python train.py --num_hidden_layers=26 --hidden_size=160 --num_attention_heads=2 --num_key_value_heads=1 --head_dim=64 --intermediate_size=640 --vocab_size=3455 --hidden_act="squared_relu" --norm="rmsnorm" --norm_place="pre" --norm_eps=1e-06 --positions="rope" --rope_theta=228000.0 --rope_fraction=0.75 --qk_norm=true --attn_scale=0.146 --bias="none" --tie_word_embeddings=false --parallel_block=false --extras=["capped logits"] --init="normal" --init_std_qkv=0.0427 --init_std_o=0.0 --init_std_up=0.0427 --init_std_down=0.0 --optimizer="adamw" --learning_rate=0.00367 --beta1=0.95 --beta2=0.99 --weight_decay=0.048 --lr_head=0.0136 --warmup_steps=232 --schedule="wsd" --decay_fraction=0.812 --decay_shape="pow" --final_lr_fraction=0.0 --batch_tokens=65536 --max_seq_len=512 --doc_mask=true --train_tokens=349800000 --max_steps=5338 --dataset="wikipedia_en"
Each number is 500 + 50 x the weight over its row's rms, rounded and kept within 0 to 999. Layers, rows and columns count from 0. Numbers have three digits each. The size before them is the row's rms in percent of the matrix's.

# up: layer 22 MLP up, 640x160, rms 0.15, rows 59-140, columns 80-159
# down: layer 22 MLP down (transposed), 640x160, rms 0.135, rows 59-139, columns 80-159
up59 105:453483531484425498413479504637510420485474526526461510555504522392523458535496418570512524505468561481450538508464533554444494549513448488458446485513507518490586394511490554495436542573445521555566526510554507512527457452499522532469509524
down59 105:487461525433581509479478545414433470483474475512527532556499461498380522500407472454511517513493506526443604467529529508466498426419486564476401559472591453454561511577460525449506395453517516506452436496519480502482443461480583464502473463
up60 094:530484567559509481458576511455399496540414501509564497479483578474519524462485495521529430427590552482400475487502476547566524524543536545454487547567472535523490542515593552503557493453511470448519477398512430476471302490401523497531540427
down60 092:389526471456458580420529422560567402531523522519515520580495571634402529491518481486471522531449541484480510463527443433477371567480510494478428518479493454423493453338514538519503419518512516463551496519560559494557518510551406387511497547
up61 042:523568500517448422420485462536484476466457493396551462513454562536465540495415517487559388479468535482481479357504466534472592534614523472470429521528471474447567438564491564494550554516453518551550453447569522526500409479484545490606477514
down61 026:512474471479481519532460493459423505503453425513414508507483447510569578572561462446527525453450546559546598562596419501523528496420423577528528566472453465558533511537553475552467456549543473526567532456410569519467590428550545469566398522
up62 104:628511583492403513499511433511497491458521548463470485508491490517454441428540448485580543468547479496468477469441546525501570518559524404549450404486532486487594422503461546516499493462489487575437474467510608554480513546460481475441453543
down62 102:512508456465498533468421530536493580526492398534508556481506547465418558542618491519490574445450500577446627508523393502533565539490434526503515382535573482545587635513467518595463510547555483432399571561503554486473472472508566491544511516
up63 102:546453497602503506491517445478445465447475601464497490612479502519568504469487564444529507476471476516520512527489639485473471439543421511493526484532410522578586400587493462468527613541424573537543514477477448500499525503467536480486507509
down63 099:464556480414406492428449643486468515568405518491564493487446494455553481554467568464486527514490540534618535510502532533536543579460471433547515483539512489446464541431459516548532475491535536521502506510510429449432429471486542524554534477
up64 093:547577512386510496488488512575499495611348510452511417565460568592437430459396550503432428437468552554541548535477446517555550479544466468552498472443517400436464545530549549484494447618502526471587449528492527461511476503501481480598492520
down64 097:537504533441542463586442466436547478507458510448495636458520488454536508583547537476484573529536480427540548562513493398471533419456512561533481508508537583463505472505475518446492472490457456555444566493436499500448516526488570542503506475
up65 103:513622549574539512462509469527478446583476444524594511529423471544475551459474492494479458478546602546483512440494549516447507530533503488494476585571427521469533528602515488447418538544491539575518399587544604513401486384482491538480471431
down65 106:468521538486516551521463474459544474506494500522524468546482481446486442565395537458577465450533522369540469441488487375480463491484543420594573491411536520567496464542588516411507458448464485503435413480529461465532543435519534615361586532
up66 094:605488479474396534435478551452460506513390538463457507536401611431481494577574546487505496541465539560511506462590470538502485573525626590407449587535517460532450498564504400491507573535592532473457437453433526494411453538475517591532545519
down66 097:445491397468412520474404463572504546531518527524413515435458488552441451505464540538477411551496516461562480478532523542484555532501527422568475471533569542489477547529477564461542538468549455542570458473483507464543513470516497534443527411
up67 094:497532479610524424408535578570376452533447520434531451475537494551566476433437481416472482441526610566590478432544503526570511460543556533494461516533510498465558520518484495530503531451519565439494449581423560461481454434473483584602526541
down67 090:428487590517499450517544565539476552497452513496458559554494465604535497484515575481471462563515552470465495487465515373422383579448560511424532494599489463532522544578473462478508554567395505465440443456427565410450536553476501511486580472
up68 106:539484526468464513529466545556500529544486555536498468565463518527537480522460534496476502533485524515434465563478582495479478590547502549488498473605489470539549442557533608529504452596488527507498477443460614569502489585570589606505433425
down68 111:452548534496429543430477462471503559464562431641501552405550511427480499512436511457484523503430483575475491461439433532432389567534531499533494454578501525503489533503466585538491505472487515514551492523523556512581457464481428477403463589
up69 085:520511484512482487494465465492564438497475557493546431490587559464562546461466556560502358462454518451509475422388425498579533465451414545478510544537454588431548428483477508400508541576518535453559493577521526399468488485492479490505538476
down69 083:531535507532577532532438442391474448618530473469468480407548438468460429461517541479476485465572461510532532592467489426567545482515504589537477465516439492435545541494472474561540401468503557546523491466478573485585478512642570495439417452
up70 095:535495461515521586469491411508502490426471422463436509583460562483561434456444568507531535519495472553565516483516511549548535521550443444509557541506462448448624494591520598600599524471490570480432516508483507498439460549522572456572487467
down70 098:576477447472546439527417519526501518550512518475458486548403539558468496596521489572533589514535482440505531495477429422504536471528491487489445556496547484397439519517569580540555442424523441457506505490503509536415487436468567444507458504
up71 096:409503472445527554416502466557502523534489537508406506477523494600604496387559544518547542421485565353542561517459519537584532471530515461513514509450498490528532459574519621472480573471468443494543571513470540452508455467474408513428570501
down71 096:510464464500475450510535427475522542528564539460557560498590441510527494493558533644449538502517534537521474523539555435424461480491502504536422589424435499488480510518471537503466428490401464502372598520503589477537507610492452484481501496
up72 108:555541465472431419513407551574482486475498484460488530556476541568440595483526525414513526468511652458454516470423476585461578517494524471431416531613466438527495447517542526481565501495426497510570516488468491504547391483457515503538499485
down72 095:584546459465502437437528537510521508411420567476420474454542443520531464546591568448451502451496519492579541523449403494529513508536436459402540520499534471643399462504513356517572513490546449530579466558496479622559507548528602512537466527
up73 107:550557484568499540526525499482528507453440421512539510583500548605446438456470499516445481411559498498582422465546455475412607467554544520457368570533506499547530456555468497468453509522421472383512483533443472481573502511512481549535543492
down73 103:455528481435516479478479567486496495476552549481501602521491469544445528618507451426471494500407481464495579503496545486568549604523518540512483513494523429523526557545506495380509496428480467470583420530456456502434491562432579442403484511
up74 104:402565514515545520470536456507467430509456599487481441531604596421563466540498531509574537429518439454454499446507510534487451513508591536542538389503459474371573528519522534544448592487554490544589454550540533448482459572415528434458527470
down74 102:585515553546528394466555527495420495530510593546489558447414372540422472637574558475445427532502579452475520403526585443424474546412456377526502484473424511457515482487533430495512496471507496522487493506544502415528402471476520490498467504
up75 094:449503539567507491453549429555417525508381473486561469580471606493504482580538509478524547523523555333520511520525507603510527543490548456510439577498567471500493522476488497535553514534503491503520498516473566492495392537510595471541475508
down75 094:516493590495575543507454538587560449481518472457505481584574547625484482451458397518500487448477494611487430477499483471607530427464502478524521538483506522544553467500500573551595492463541507546458513513572473591573550526478496418409454545
up76 078:535476482468398461468523587482480565574412539535473442469444500427436430541461463463520550511516575549510507459466601504453502544579574548575481426626514548508497571456471465533593465420416469546479402502576517461478497552501467577530560437
down76 082:525540529509527474398548427532501442465451502549484447479530427529508502460477605488495552410514553468481469521401529404523527581475526513452565543481505466505522414492437463444549574481529560514502424461514445577542430500535541485493516490
up77 105:456535539449529441348492409526470540579435425509527488484391559391394511504504502542501506559508590421516443477525512533464506461540536398476327565489499489454527424564419464530494486451447582423493532426523465510524484536509525513476512506
down77 104:496510523473554500440556496496453422501511484533449498526583513554531436522586532529500471517505526478488511513488581492490483596470425524543504574529483402511550492396501515421540418501546455430471433475483490513475468541504426534557530458
up78 098:478458511587495516466499543614490515489510558484439510596468486520528465479519513467509487400461539428510484544502558600441487478482473488429489508551502473507542455568561526504518532533463438445501467535415510559567438580529537450523490503
down78 109:619468520600480494499548500545437501577516404492390431527472461511474440571460472441495468553453527448491493461495422438478473503470528463406448514617556492554495411514563458551486506527503495547553477507479524462523601475519552543539551515
up79 107:445512560549419425507548490458560450533489510465495484548410442490576583506509427547591488563580523466447469485524598484456493535470514493488402443449536469502625581518487538432476507473530451535506468423540576559530479449472452488555505507
down79 109:406544557509469388579502470480441454416526519540555556497517558439527503555545482477448510548538498602590499518507527459552422478516533547540529494496519408554484470551510479457526477466463509429490503482538502570559528456590511479443496477
up80 100:567455575517550474505482494595459387465495526521470519554505484468495434465519502536465522398492546410460466450554463562542506575548433409431474493653497421519536478507561459521474512523413461481461372466517500547518380524572610487563482515
down80 105:494466489478435471370510501516480478491389426500380441570548470515502474513476428501512509524411507430490531501458511511423453497502496376512549492465550474467434513514410568522474556493535553500527504572559504480438496480584497448520557435
up81 114:529464609577485471454507430518421446480349529494496566612531537579446436532500478555493502438454546428562500421552457571523538443500570462495408386541486508521529434528468550486552470503449484502521482531562473535484478583499518501494468612
down81 111:509514519459527530456468494529581513476539518477548488367526487376560559458519498494499509408579550635546432457471516504421532465480447517498469566551521544477500558500487479615497568481542497515479403447542438425511430468529508540539561509
up82 092:499501436624410480457469546485424462573426558444492530550498502490496543519577557587535472435462486536459458522497612655431494492504447592424441491625504493517473564516579511462505535466505499556469506442532528535550490492504485433463527459
down82 098:485497501436423493526593547588551499487562460516460495453493469466494522494473537541529485499493564497534406527484457459537501561578472500468540557534560518572484567464517447478492567517443535503529469505537515498439549503401563588593505569
up83 106:528506553492472474517522419541518479445466443489490487562532512495535590454560509492545553506501528453454518524505503541481516489541711413547519450498508411510582520548454519563557518446488499436493508461593578464461434436558484424500523502
down83 103:488505443467522422472538481445500588425459436532490482598478572511544537512515412519472532486526399540530507496544548499574465434513538538526559553449443456466555498465565444455421451522405502527431519580455569482500574512413528491528553465
up84 097:434566618564473512491507451549513426516499381466438529545521461574500537493412496470465511434469508561416510446478488513509512545538507443530482501524498452502512503601463607615500551424459534497611488530563407548432413541433496528488457529
down84 098:503459467533576603392519431458526456498539530491585567553460527542457520567484458520431447560480424472494444508538456514431533521456544537502431529503524523508588467480428476477458470425467449462473471450512492612547484587510513443620442496
up85 093:481563516496389537380463488607405507520352475443504503506581611574528493530540470513518493580480557483457596456472554624466485582484476515464499503588512402455530426498559595472468467528367487481513432460520558470522499542466516453509472448
down85 093:500448543487568537545424559515496455505458532457501544604400428474538492484468476529510417531573597604458483570540481502553486523479444605533575526477516497492503503413552482478585421450512533636473517452480568521494555565387580501547458549
up86 100:503521521503524485481482538579441442550419548526550462606496516570477458496440578484476451488476537536436468437461524516505527449524556497448449560592537515447510607500575479524605455445581557444527464379549521536546491559525543425525511469
down86 097:495568474488433429424550429505599489548464466537562525477509559405580536476591529472533502517536538491482472513478518489479494481475525508516480426525489514507453482515413455547461649504494510433450552537506575467457575475477479532481469525
up87 103:536491521417494510376538420475453506472492533457479506531427396568579454554484388479618402423610498503479516396482607493472505441508537473532475474509441458444537469524490491522485485406542486507467471440424516522482499467526495500409475531
down87 107:522476497490510484598451450533455426485549512482463525512492487565556500510590444508446546492468476536491541490527440446543558444492451526532450579568492487439585626459602469544631481506551533539492485557476497522401487520502606411519489506
up88 100:466504533388409502508448502572430494510370529491435555530468578540510486559454493578509419563441538526406467460451505514520541476520505520405512378544486438472431452538433485468553567509505557503518506462489473523521482534515603506500430431
down88 103:464513513449466502469522411528512457467522491442498542545585401463486468586517523554519526477515487467506506446516506490474602551459558586483492483397523511436622498491376433531504548436502403585451468499484482457581456447540382511474442496
up89 104:505574617609569561491375415532572491487489452434503466493433454473559525564451495449512517460496458530452524469487504568502482545480478537505508445535557484537496489501505509641531559522430462504463528471568599521526424566508454472548464640
down89 103:507474457558497532477482560400528549574538519491524461535574524488558596508450426587460462446446476546540501488447517434567478516417575585522405500527473368520496430457454448516436487457508492422483514576535538551559584555497460481558488489
up90 102:513543561543471529491502493551530555569468450413525434512490449461553456523513532465507567480420416512525496493477516546563561496504484452493432457529358566528630540527542497488536456528387547467414568499514511453569486454499504491537491457
down90 105:486521525519518474619548540525564450550520509458482510463526498530503520502483560447581536523541560565436530408512625441464438523429531458486425580503461408509510528401541433484417446461495611469468522518504425477483435429478467407590549343
up91 100:554510524575576425514471376515423485502492590424500363476558558482539533415482607554478480435484556465506534533517558547465541510501520493545465519524473462460538455517500524576595608521499481397528487519587538426590499511574505556508499480
down91 101:400482493498546416430511567500474564511533423543476536482614480557490492519539419519481454486472510582591500519454460567565512505445533481585450606524422496579486523482429477529548521550478463589488592492526564570422452476488549503529431587
up92 097:557520534487446439484465570478442466550483513498515559488512559447460501518472480461528528529587494516501447438529478475441587579544511366504432453603449519549573460479542420490558484520503505516472473462504454483592498550447558565558582439
down92 105:462550513565515552508522503525575537478517426513520498469574469411573520498577458487505584462486423457530535508483461504499491524532533476511582490548584568521559534538504464602474595452507547590521495557452592525456508481503429572553500491
up93 080:585403569537518458534452516478541488426525558475566459526568549454509560412571574483502445427608598538481546465520482500497440603549490539486480483446503470531590494526496415467388494567426476480556521499559535479565451476412456390571484463
down93 084:512496587440498514593517532523468512454571419461510470429569415520484525551489422499522444488529517557483475490469511473616546495454418548501430402459481512483519543557501409538495420532490445580472472565454577492569506515504502417551453495
up94 105:446456600511480546431487476516446426406492453503445513513416499572538581470451451503484497559489439533427494519598557526389439572504504464435514449518556497511506415587482452474521484478468483521512506453466464531457478520438571453550434452
down94 100:544509545598527450483566475546479590361511438446436497546502470524524493472575473472545457542486469557606522475519492474465550565401411498520505460523484558541605480537452504530417456524599499512381514522548540497449421493449506570477518460
up95 088:476515588587461417444470436595456542521481473532493476520566510569561611519589510563523412541470531456383471508582609478433447490557463560492478561610485514460569541501472487509551465514581561527548443512469627484430499379532442513516507411
down95 095:498540437429537433455461551513495442574586571439430511570495540444579521576558451570442452499508407515548480543490552389601440507498545527480434530582534505461483538475532424475409418399492444548508534504540528505457499488509514440484451535
up96 113:532602564494517491517451437500470540460479539492551541563509584536485463478550480401642522396454506428521377491487461474521468486501543407505471528469388461420509519513537526496494554587422500468580510413563529483543522418515540536518567498
down96 107:477446457434414549387611512513504368516504461465521505472521454555484556421564509443496547420410409467454548522561488529479561450566546623513492530506554471534584474438501520438509546526487431567484476526553518440605539482536524554536526484
up97 096:548516459455479402495541424543366466535446474462470442629449548483572580504445445491536494496370513530519467495540501545412534550565504592461432545506486436496533561498521449468442512485477507556574473506463471532524438436480534508516489526
down97 091:549466414496470508488472598493499511438498547545407521533478512405486457524453510474514645540414477477472507431451434522493526568597472493461468480470493506597407447411486500454489481396497476612437479547560397466547510499483569534531453484
up98 108:559556469521516445527540548556497511520486436468517520516461563382498491375556494523566504477431522443520549463478514496562541465501508430499510418499508548465465432564506481450538466582509448427551442431596555526503448463436551459466499448
down98 103:486449396500511565451431467583498526461544558569476559502531491635477613436490474498480513600458462430517497536497541521542505534437485410463494552450524473464432476490495432445470456511478413614455459495516444493514511428497399497437480600
up99 096:560550493685520464609530507531474440540425440489538436505585469431472500433506444481509598480484508541550469451511595547570531457525490509457492570546439547435535471538420473461492499587480435436484532440464576572444515494524575517499495490
down99 095:462564486506462519504512582556545594477548489610562582419589489481467499440481493421437577488468530448543538383538481504545543460564489444581455494519462502524570541526494383431470484589525504554536550502453451592509454502501497501467522437
up100 107:541472508473545408494542502518519497607495500539470514549506471515538502491455489612528492544500549489529426463505489543516492454504579430518340479509497466493541489562424476572474472382445488591503423471477475663476462455463502426497512493
down100 106:547543497459462508393534526508629610525468506585610567523485513454590499617563523484511539503416478490526495508411405472522533444540436500478461492489530510498542531546528433455384481469510502551524466514524608501520591488453523496540563515
up101 100:582472444507478434488514516511459453506480474540592501477484529533524591411468465464572553501499564460535516458484552545397544499515412527493508583507530523444469472506477505450515590446490478470634441442496467544461491476421544470517617497
down101 100:479496527567527469605520486426504447437620560503560483423456530483453475534478452491524474451520509536484373664522431468454470504522534513488454577416495446466450573442525468497473454496436446503453424487432521526440480520556464501521520561
up102 094:500399472459478505488482504520502513468513501549447418478473451531381513363466491466578440451458554493531478450489475469466445585551560492463474483601472490568485526504424471365504511504446499538493516498481543500516486414460493536463446528
down102 092:511527491537493502485500522538518463511512492555500539419435498495615486447564516562567511470456407460530499463529552479466591449516486558483507547597484447477456497470555537570491556461459503508539442554517488492486473462540454487516567508
up103 090:519453456465523499432529368556488523548481535414569531546546504485532497590488568551518425529475565384412440494442498528527557432506545592521527467467490497542519552499493430476572542533554508507542551511422470474520384520501470429501439530
down103 087:600598583523468493561549602491522504432513459472453525576482393543605583487534529500550445487469553510437543435448574508456514461594564488480477497455487410440515458520502560526566444512490497513490527517497405417582427483498451483502490472
up104 103:552409490520374477484566464618426472480493556491527494574418515558450520487542461499577507492383573477502540441502488481519524480550452528407434561536510458499548478539500441529571540548477482569599515465505555543528524457474528541519501537
down104 102:447491544489583459517456480508493594541483514503483466463538543540513464564486544564483468579528472537463447554560410531531612387569532470530601491483571410482530525518521485513530517449451499541430486521445532445475526496549573498466533410
up105 090:512519537476544451389495492488518398593486509453553441563522618456531486431470526503485440619386549460486533465552498521508469527527529501435549570512490452424496557524524553656428475542555566396472490438440467468397462495508496474482497564
down105 090:495556469459567523465541496507531496546529477573510432505510492535491458482589549441474436564455441589446468565454447407495496500434540488495458586491465522549483381500469428470524507413505488440517471467551497524510563507552344486446507560
up106 104:456508438416503458479378517554505437529508452411543422496549508482451544451426442514510501484560598433487536523497528535445496552494491564447429593554439500426478457544497619526535464463551457464591485491466438518441492497537564576493485588
down106 100:581527383434490494496490522522466493622489462595564500530490632471437456450657499432499498450515519552430370549537528471545536507500554443498502542480536561456494451448521434561493555590501516539478583477482527518430511434501558550497496483
up107 089:534457462574434477462448575599485479584521393512498439501380476507484477389550493504504446495499431467490532532444564503418546453490548465457484458559482524468546553565545594468487580562497473433523507425457395476499501481537449488514591493
down107 092:515475566571474540459469464515504385587578527491504506385591540458422442509515500474451488480463466521524481507603499504412487572502532465531501493628587547406507504499460462488513559576507488466434533557506455441411457523460496513572441568
up108 098:518571463508517476417424472541438452536408493465544401507473575506544551496491550491475420535456566432517574489634441574518490556533510462546452545534507501314508513466520521527439559473545581466533481578515514492486423557417461509519456505
down108 092:598517484500508548548520511416555538468522444510493505532505473503492519574476366469495475608474389462569559598459494490503545442540572499504520493550421514473595515552518460467465502497540546473454484585490468478528441523468608557468510508
up109 094:531609492496436427523472587455481503573475573473494453471548574489513567511420511446466536468500586412479483385646473660493493569539474494495397454476464527402466517491442569532493534420450439491570516605509575493480410502511456527566519481
down109 092:484439445459452510549547578445556551585482577516500498498522537456529484488464499527546551531584497421536634546512543430545492475477563539502456499492478500504564485431522405480340501538525485582464477501465513564469580483401491609466551489
up110 106:460493478483447434447518507508505511539463494467474465500454543487513420468531421548538428535399479494514403542450442512527580552506569484486439617574490513438437480541603404523529520569514478505539482429494450477586442586463461518550459407
down110 111:482503601421444514467504521555540456496488508453501450531475452495472490440445517524470553483453466423486489471501500518523496593517385565586511597567528428524468482508519432519491507559547409505522384497424505524594533480515441571445455496
up111 087:437381498504472487397440506497476491576423474453468427442465469519530506491488414458427517456505480499527588419577518569469510585586473483465482474528493533383506464483535497530426538565518506454456500471583509459430498514524465436508525517
down111 087:508501480508472450482565566544573546453444505563453471401459521461536483525428532453419479584534528423503602521483523499510513454496495487440425440510545516532520509436477451508546507517610520466496510527485457563460503497508401470526515554
up112 107:541441497492471470467501501538532581460477487385576405498469565416532529553461528528477479551486464472486515534441464503522468553472579515449449485542493447483464539524577553585483464386472549436443494470485534436523471551492472497576497569
down112 104:340491434525505601407571504489505378520472447513478532520481408494508503444479459474475472547488518484447567522573480513579388545508587551477593422530459570540504475513412446415432481451508430504540506469466538503463514576545458417532474440
up113 100:500553481433499513410470517585471449493435557501494600542449476546480516412533451482519439464461505530534517506530597614498486502496546434551558487540465558478490565502571461529505469449506511473539456452450406461432449478471492386518494432
down113 104:452465557495531490484505458466531401467493500438582518513535646454538475503497514518522474490521587455502518459512457481437597498378439466424593438525524477579457572553481485524440544543536527400436486510515576511508425538521473536541482424
up114 091:457498561441508539487531510598492521451511553584496467507546496510615517519500531488524507492467467503526528469468489512548511484539521422468569392531544434506530520549478521425607556523472521582491490548538596519514442475579589527490497420
down114 091:500420528461476513592525426440524491483548482536470533455344466412561486471511547411502470531462382468498508465534577509493402496556516539443475502596465487501421537550516482476571470594528460381455502541549431521516561526461423428508451405
up115 101:508552502583453525459461508595450474476399417485439485609506498516557538509506464555571526414469605471556528508560501596521531462490451534414413545499499552425490396541433507559500558425540502499583523477473469523488445494462499478508431572
down115 100:425546570487475473527516471527514539445515484510545490547513501432507538506612482378518607430522459505558451439409469480531482590492416480560440481500397451537393495532578567507478564588477471532551459450464498657494549541484470448452518472
up116 112:543495557528523525478463513439547443501496592450649456491528505521441434507404549538485519453513506504526519463455553517487526531455526452473494499568465477452493537504543489534515510373507517455466500523486532537524551527458613529598489481
down116 116:354519462470480556536498468493498562456474466551504464428434525557512470489470500492496479496481490459489412519399502479558523637598569442509517494501472472510528470464499453533463476553418614506593482443493447455476530526572482492508583566
up117 096:505545495477431546458495473563473487437509529465466503513476511570595525501371390475541454503520547523575545444436526572530550503536545442529477449484455493453623524562451573564614602531403529578422524486624532503533472495503565425543436498
down117 099:568593508501503545590468485489439489489467500516503519554611473467558501466522507543508396463478456507536516649439432442594550500507450503558554535498554569503511525478558464501489577501452523441532528582524419527537573516473627397540439555
up118 108:535561524506486458428518522480512466562495469491458477531444409519432486430408558584480443538537448561537430379494554564513620467489466489469539466507447456440475417572600558476470452462424523557474529381522473505510511500541526541464537391
down118 109:578561515510567507483553435409498506555540559499589600543512584560452496530502565523498636544494471600459551547535481370472491502526511515427480505407523500566543414500521554529463595525471506573519511514445463499514525447419585526527538432
up119 113:573433470630516361481448520477440508466464441477566546536369457498562441503421497498534431412509439534477551484429505507564448483532468485527470559535464465516506472532550461511420516559427449457471503405485476498343448453458556469575517558
down119 108:468526573519547379481591455515537504423450518534451455478528534417466496533613578410524431470583505564531424521427532458503514467499460516413493458519450549437620417519512510441429465510524514550558514551530487528486539534460502463518470496
up120 085:560437420459476518550503453586479514611502607495525414504477485562437501556432468452484445552502478534454494441486528529427529547618464486458454547490544412480532497525450423501456556380431576496481524443415494480428494537516497475535473571
down120 083:448466509480537445447624487485499484461521427493486489435482554513454490460496478463507495477435562543493498493583500472533432528387584469498446465523473584452506500435449601448596531558541495519411505419527478480542526529525468451523502556
up121 109:545475549451481518466483430451470507498454573508431484526563535459531527502401510452475516422489444534427538470496491522565532578521567388451521498480369445441646453557585596564483576465498548417487486393507468498563515471577518419576476480
down121 110:477607537512517532512467612577376524511514504446504502563379429485511506540506514565456437566569469583509523559490586448498511520485468430477580449490460528467523455518413505485468543521584396526508508466488573553540461495622425524512472467
up122 093:499505495457503505377576406602451532459412531454541504599502470535525511479463493526608448523556475408530533489456580521515459499459522597459510411464432521472490531518485528497517533466435511521489525506456453550499421554474431491524525562
down122 092:515534582534426627579480549469615522485517431502450497435543455414510539498471532469508517544407495540555459434406475525436466512523494471504422583474546467510423452506410544499453498482525472485410532482484551555458474464469488536465592528
up123 084:574453546491518594463554497465505576526501491460491516520509493513451476495453435459533426495589461518489487516589497424554573467493492534513539479437464519519589485635463512581508534470427537457425474456522542486457468539431523491580617527
down123 089:461518528454505440537485516527417588467586565504489560429555501430506473509449452489423529541488547579481539469593510472495502494496510499532580558524439510521538488469409374496477560420466493472578420512483477456419489642427592521459480517
up124 111:572477591581438409515494507547472506512452495541575423556610506530423592533459558583521409540420520477467480490580593561548496514552538543489467530509466496533518548522516548467436510503409549497519421540492477547472455445461524521565484492
down124 116:458569444443439523504576519476469545476438551556520571503541508554544520412492540477577577533493546499473490529542381481513498416433499449553536604437561491516532579429515475506621511509479615435492505455469435521446510488574513393472506409
up125 102:521545474609487476488506439554453516504495361475507531527491529492427434509493487557537504448437479374437488521496553450523540506579566487427522515515572478478516514556517626564504575544443572556545492525501562514520454416508518460538477497
down125 103:484535564497556479557547570360490519568546508415515417502512535508505442515489478501373471542597453544554518482508475549439499591520491522500503505532462545586507526605388537496473435463522517414516570478480522564499557547481500512609486515
up126 078:605551500574508583485522537437449530593481459441426470519457490473516458515525532470437522427395536480573472580539526492388510447476509424483520443611539436514580531528619521590483533508405528418582384454467483519575528544505505417428456471
down126 083:427545503456543415437452489572475486398568535556498458471518503512434568537452429529613444569609517542545501440478479563628520552527520562591474539441442602470447478554425490453556460558572549464451599472514495470485521469490467485545511577
up127 111:546507558577512564510426408559545446456510449469456487473467476543511514554487467468572468401583532439477529485478444471516547520470440512524458555540442452583542560548506491540534527555477457488485494510465582547487482533364494485570533561
down127 109:440469500539546514484495486575462553523508446529419530529490472525412453440528423500535542565544564483496496456536503414579415586457498504370534488499466493474481476404409546508441502590579573522441517585509586473436492475443462567441486521
up128 096:549477425530420503525468442526447471524519532416475514486450565551501506504489472472513538392512509432435526484559457520519600535495518603373533595552481502429475463537559452441451498521482495462616536463544482491487359564402562494506525498
down128 106:526452412550521569531442524558498514465634507480530530404480561530519415528569543500482480477454471593451496559538511429524512445457459629422522478439521500507464501435530517440557490531542501487486588521558496452490492580479606408454516552
up129 098:531553474527493447464523446534514548415523505466567470488463532473545520521419514540596437480494496452493476513509467529507556447597508402509489441513576520524541508607506516446541494528546516402500376550574519498552444396430570549528501510
down129 102:492370583401539535465455531501520543448504465529528514433561521482446578432501551462523520445585386507452580470469475469539467480470505485525670510504511496464522485463489455481440525456483487531509481459477478496517492471426618451390516515
up130 101:546431501530525551442515519494552441546468496467468503583481481534543448451521504527505484524560460437558524472452566514461517482514507510528486455497454564550539460587451615492604476538522479471495465532570547596526484589500446517489569474
down130 106:470520546538497376425535481510454516524517417578593484549515598469515467544436485377488488502473502519523689424607575444505452497444487517536466511483463509488423533466479514557474527528455501441504517567497457506478466505480550530426443565
up131 106:548598507583523521464498538501476485465451441463445426571520543566468522531482520459530535504506499475519476397567543576429493398568518463504476486543516502561541502592477430562595452450433468514535511490505517544483446453505522486439490525
down131 104:463475558451527503455513447522552582492437514481469410552545512517514577498473498546511603485447474505427592557528530613519492495525546481468536514451569499464556493560504504527443521593479415538458498452532574543422481548458497519413499529
up132 092:505486509471399485523405457517518425543483545442472417446453546488495530565509448467486503433460546469514603426494525543534547547505549512420463420640482538440603523499541547474510582511470454468511474403506480490584524546476559496529457474
down132 093:509472483479448533474625449567504534448472432529537481377449501529532470482507457496448549469542508594521514461564530440486411433488442555419547405488533491500570495460522481422521530412538402574559503451501413489517513472485410506446505503
up133 102:503484498444445371491486430561553389448545453459441440484451504548539491536565528535557449462553543499533483453508459450507523545561441513453456572500522514583521421543450478500549534557493504412558496437525472456537472559386571455565544432
down133 097:416519533512537496452584498545509564511606486491555520477542558571482441472475551464544458488486487474481535556486476435481535457491553442542454435457595498549528553526535488524431426474574469568476507404377566414521439506409506538459471537
up134 099:515476475545520542496402527507471403459498505440568527513482571505545553473495424500484491453517499502552415440488488454514452434521525434510468421551506475480635468504565567513592484460454530555502521467559487581462446513515451359393512570
down134 100:445497508544507496512514485521479547542525522596479469583507589490498583461581541545496499487494462570480567575465478398517547532459497499480517618578508449477468514472546484537497498516457450459465601551561507533526516562490585477478454502
up135 092:539377579488457475388407606584500511446384515432471515617445445518479496524497423483482569543463435482514517501434541499477542534464451517502385475569483489488619431511487522557394521489476411527484539474458602541527445496517450543546501438
down135 095:478511439575438570486554519519569536531494419499431570551530520558441556549550486436510571507444513534453534474477463425465515484393506511520535631538588502569501522455509482411419400485587517492552533570516335582482507513493472494564523520
up136 121:554475512507521488449571510558482431473404545441519471592548462470560519429544410545554516413448516494478539479531557487539527560579500436371450478580496478501505472494562470467530531606411444569425351524493453514486442368467444555462407591
down136 120:469524536547423503590540558570519525498450481448583475563495468617520518454555490474497568491406508451446461443528551461425454598502500539434494555503483430463490534411510541486466507559543416442452565513552487541589426516537550501515538540
up137 083:448481482580405489455377492572551453497461509478486502471466535386490446545538489557522534436426541476537499458536481454447508482593503493433470468577469498496548594506562456565397506458392510382475460483526541446486549493515493414536521422
down137 085:528474437532620484411478526513424556557406467451510539432488526504456514498518467503578572490572480540461463492472542630494495483505486500432468474481442486428470530434482520478516427474489438456408508529468514448527518526479379533528538571
up138 101:566451489537481608453530436561492485458506503506466528591421502532433503436485501536550394542474562433500471440514551442519469554563455492453419493509363487509496524561490499480541483515471483520500448502479491569523523490522434501480509472
down138 100:567502529468552457498480540494442522482439489527462563579542452595426517533500471594530490488408445510486532490455520498542521456420506545515414564525479483567514428487458400460542558472509496509432488605533473430522525489507516515495563498
up139 104:512467459550473460453493545441442447499516436429475457496478542436497577412473503452527462443431490485509508494462531551528520505496471430451413542475509506451495458544571586462541516454436445566404470458468559498441436385528482592558537478
down139 102:478600543532562574624441477495607560507597444438451513476509458489488364419523519415482566504543492392514370569452435476559526566549473497586563498546517511486459516553574500624529437505417484480545499486470483467520523492508456475502471528
up140 098:571525507590460530539533542497463473441487389474503493541431560421503450456543491447545521437512429498485602451612529484469639461536527407485455589568512503482476447499536447519500521455444491566458409525521422529478424485442502424633463487